config.toml
num_hidden_layers = 13
hidden_size = 320
num_attention_heads = 5
num_key_value_heads = 1
head_dim = 64
intermediate_size = 1600
vocab_size = 16384
hidden_act = "gelu"
norm = "layernorm"
norm_place = "pre"
norm_eps = 1e-05
positions = "rope"
rope_theta = 10000.0
rope_fraction = 0.75
qk_norm = false
attn_scale = 0.125
bias = "none"
tie_word_embeddings = true
parallel_block = true
init = "normal"
init_std_qkv = 0.0349
init_std_o = 0.00684
init_std_up = 0.0349
init_std_down = 0.00306
optimizer = "adamw"
learning_rate = 0.0014
beta1 = 0.9
beta2 = 0.98
weight_decay = 0.043
lr_head = 0.00506
max_grad_norm = 1.0
warmup_steps = 284
schedule = "wsd"
decay_fraction = 0.738
decay_shape = "linear"
final_lr_fraction = 0.02
batch_tokens = [32768, 65536, 131072]
max_seq_len = 1024
doc_mask = true
z_loss = 1e-05
train_tokens = 559800000
max_steps = 7766
dataset = "wikipedia_en"
Each number is 500 + 50 x the weight over its row's rms, rounded and kept within 0 to 999. Layers, rows and columns count from 0. Numbers have three digits each. The size before them is the row's rms in percent of the matrix's.

# layer 4 attention query, 320x320, rms 0.077, rows 42-46,105-110,169-174,233-238,297-302, columns 0-79
104:569551551420441507512471514479504480544472522508443428557496534597527497541522509530544530501406489567448457350556449450436513441442543526440546469462511570507480397464362538548423407477563519520485520558604485524589551543505466428456471548
116:465427512482420427444457537464466528462548459411487404437466499458512460520542521536499465529488426502487452547486483493477538497450540611510534460433507425564481523581519521523489478513490444468404408454394564618558513515469455550461539532
112:530446446510501452493571461509510568447565418444478516513487504453534468488569517507491572547519500493559476532470542510505439557454622574456520525417456544494485503483548473425529597566506532485480401533427519493414516494426455450613467536
098:529593459454508464402468474512551479444596450500565515491403623509526523499527578481464500556388370461554528481537490493540591582473478473443556505387499456514496452631460498439492476467479468418343445475484519557464544438566457487489478522
100:602457493471526504553542489504529510481541671490483429530586439343467496505525542572501462505529478468454463514493472518511512413491479505534522496561570509494531567465567479537553466485530442436448582524507540397511471570481469461421452498
100:516505518576474530491580480510472592552458511391460446453463453588523497491413508403534383495552489566392536598574498498483475472538455457539557487426544487480449474538494438494489516588552518508491496526642517442442397497490526504483502457
100:551481410494461498543492518485469495467533477528494312544524464607432495524570430567464520448448464512590402452480484461531621508564442511469501498513435512529545437478486476486483440524471598563468474508356672531659515506517495465518523381
108:488593434413539519459628458513473445554482434574574496546477624458463466516533466447534520525435478546469507478490510519436445512460526612542568532511439571519446544621547516480491485427536417498463411524448510535455424456508520522540440540
096:509481530522368554510503480517424508416505478531539559531468528550494405405491580350538595467471526449461573429493571529550557462569540552559464363511451573448521521522566504434455527496544499451461422460487567536559417481503559438446472465
108:504499487490562423488633500507524509646561458517447525541469501492582562457536522526549609427506517501459437524457568504565573485502462582572485503570475468458481504423578439443462489528512430605477440581454430529450514468487460551503392439
099:475436533480500513492526603422500502510497520567441505550549486481482515451511491515491508618483479523595539507483408511436467479463486462427573522578542463515584507498559658535444469507431556526601459582516473436484493533402523462518444522
106:631564474450522477500516486500479455397455532534510506514535568500382467468468563393540473450479510566447474484540510542444532444636482522530541550538523526535477465474533436562504510454479582580538569552486577468532500440534534475479550534
113:539520519467461440422522571599508530481503524532520448512493501520505544527488487474452520517453434641508580515506429426467492484404450470540502432453532511459435432535457484445483540513580476483486418476421550469463490392438543519526460516
093:526570522468542519452473429432480461460536522497538495502481493481510576444462491510430422559432392557533463503516448547563523378516402488503434512532506405586526488399506490538479467434489461569506558473521553560428420471539597572510451559
107:456494479513547547403552466418453463520337381543509481516433585476494526511482551503538550493513518446524428406592501582444498558547531564484551467477506507509501507505563434452432505559605518459407442465409521510512453468486433473503458484
110:475542472474576572507574469475521497390638465557489515539502493419599520387466442538501466544447471506533467478486502567515576553459411461498516466531504445513507421491533534431490457510483497473566531485501542490491482540497426519388453504
097:476587481465495476512447494548441507529515602540534464439481498592577473586520532492524552539413506482517502476515527464471366534522471484523480522526483502486510498515452559501505504500484372647486554455494590507519499513456375528431543555
103:596483546547417494489501424463536513488540493412471492534577486490515566468465544492502461524561542557548508544442469518469501454493511525512466400482613559476538409602497573590467456498457558559459591556585446529558476505503619439490511395
118:606610462491569565521433543509561455448551547524532513503430509562446471568590432516479463553501524583514500434420517510536615435507503531501553530504522495502496482461428371413542399452530392509508587500474495521511541535546450456490478499
097:550509448501503519491536472385532443520468478435578531474520458465563490485531442417586573492530504463511580389567560615517472552541464468567547471500526431562488534543472579507439533471509472551441440461478539501552541430558498614439491545
095:539482487471490520401496455519516532586520524479527592520458522478486480536491547455517420522487598478474417523514520531513536478453499509456512507467511623501492558439484487416454518541445621480583560442576482499526414482454500474573396579
106:453504513474456491529553522470543509530456469520508529608509526503507355459497479472454549482520546507489509418527540517455595544592473540545525459493580504503483439471446487400515527520477483533460438566454554527527567473512543450562448568
110:509472439472444548493537500456522541471463662514453433424538481424445492501514473460492496462439460482438552503540483534470427492490476466502510539469546421548498531527529451531471593533457537553583521519582499506604477546470481528492529575
080:468543527424414505530566473490508517509450465512503464520560543430460450441488510506639451485437569501492389561575492488683550529471541525480535499465472571536479501564440537524465479485518577506531455543521531532516601514524587516529445486
095:446569435484391522448520453459547427595486524506465475514514492462541479541501491550550448507545590442511488379547502607577507468575454515506481534457493515458437524421516437503500459507468533557431521465543472589596486475596529461504503410
096:503473594576518522543487487428496565484507545471526519470485512468392539476484402511495518516558484497402542485582498538384515457444500451566637413503522408591512562604512516621451483475518567452577408482493517449537462505521482471502476515
093:458519495492454500514422490490605443492525471466443534611459455483480451528552461528490521449532491458561578403565470502504522533455620527526570512601507416539514534333493473515533516526496472516492507487462565521511436532490600500496557565
090:412507450449495518487461541583497561524530417582504564514474582406469510523487533471447524553523532503549412494527502618513532525473487518543590478486438484546507432471528520564465575534392608480583512563567422465586495525517508432507520533
092:520506492482509452457483499462460563471449534522528505543538494541428511527530544536579382471404531455476536490501523474514616518515473458565505460444437437507583420439519500476549540539438466504546623581467483499497496485504512410464484570
# layer 4 attention key, 64x320, rms 0.065, rows 41-46, columns 0-79
091:530531579466542492461512531529425504480467558539555534580469488477506575554462478547433461575467507472458517490435474497401440555522555541573429448515576518542501516510516557467439481430380451484493514488507539464391522492531530607482609418
101:519503535494470552510507572607560349510500472543468504554518525467434461497469514522459506420506495480461521489488491420472481452446535628468426427443527507453464443558571456557557521474531523489468500542439504566452554483516505435491503511
101:486424536541530540408557562561470475536413547473411490537494453490524525531492484545538333507492452561454441598481370448465556498543516476637479515464487489576555468452441405533516483550429451501439595567500468528586457528493505522510505525
106:499470428528599513500485438528405519481450455509501489487562489455677382486465475609521468436444506467510525551432538491500435539415509546445511393509414476422484421507503502453447463585538440426495505540464521476465580495417517453466458470
101:511546520521579565442539549535547484504524520577511500506572505616542436514475506498534481584465494427561636447472534479489600490487466450548454618489542489480523439505535441457470356539503461361522503504418568471461487466514478439523426451
096:575432484515475537521446472499462469395486470487454530568516465454396423540494566480552524517507386530579506504575388521478440404499474565496462526504529566549448469478479420421486487566445533494477517540549545483539471502479483576519552485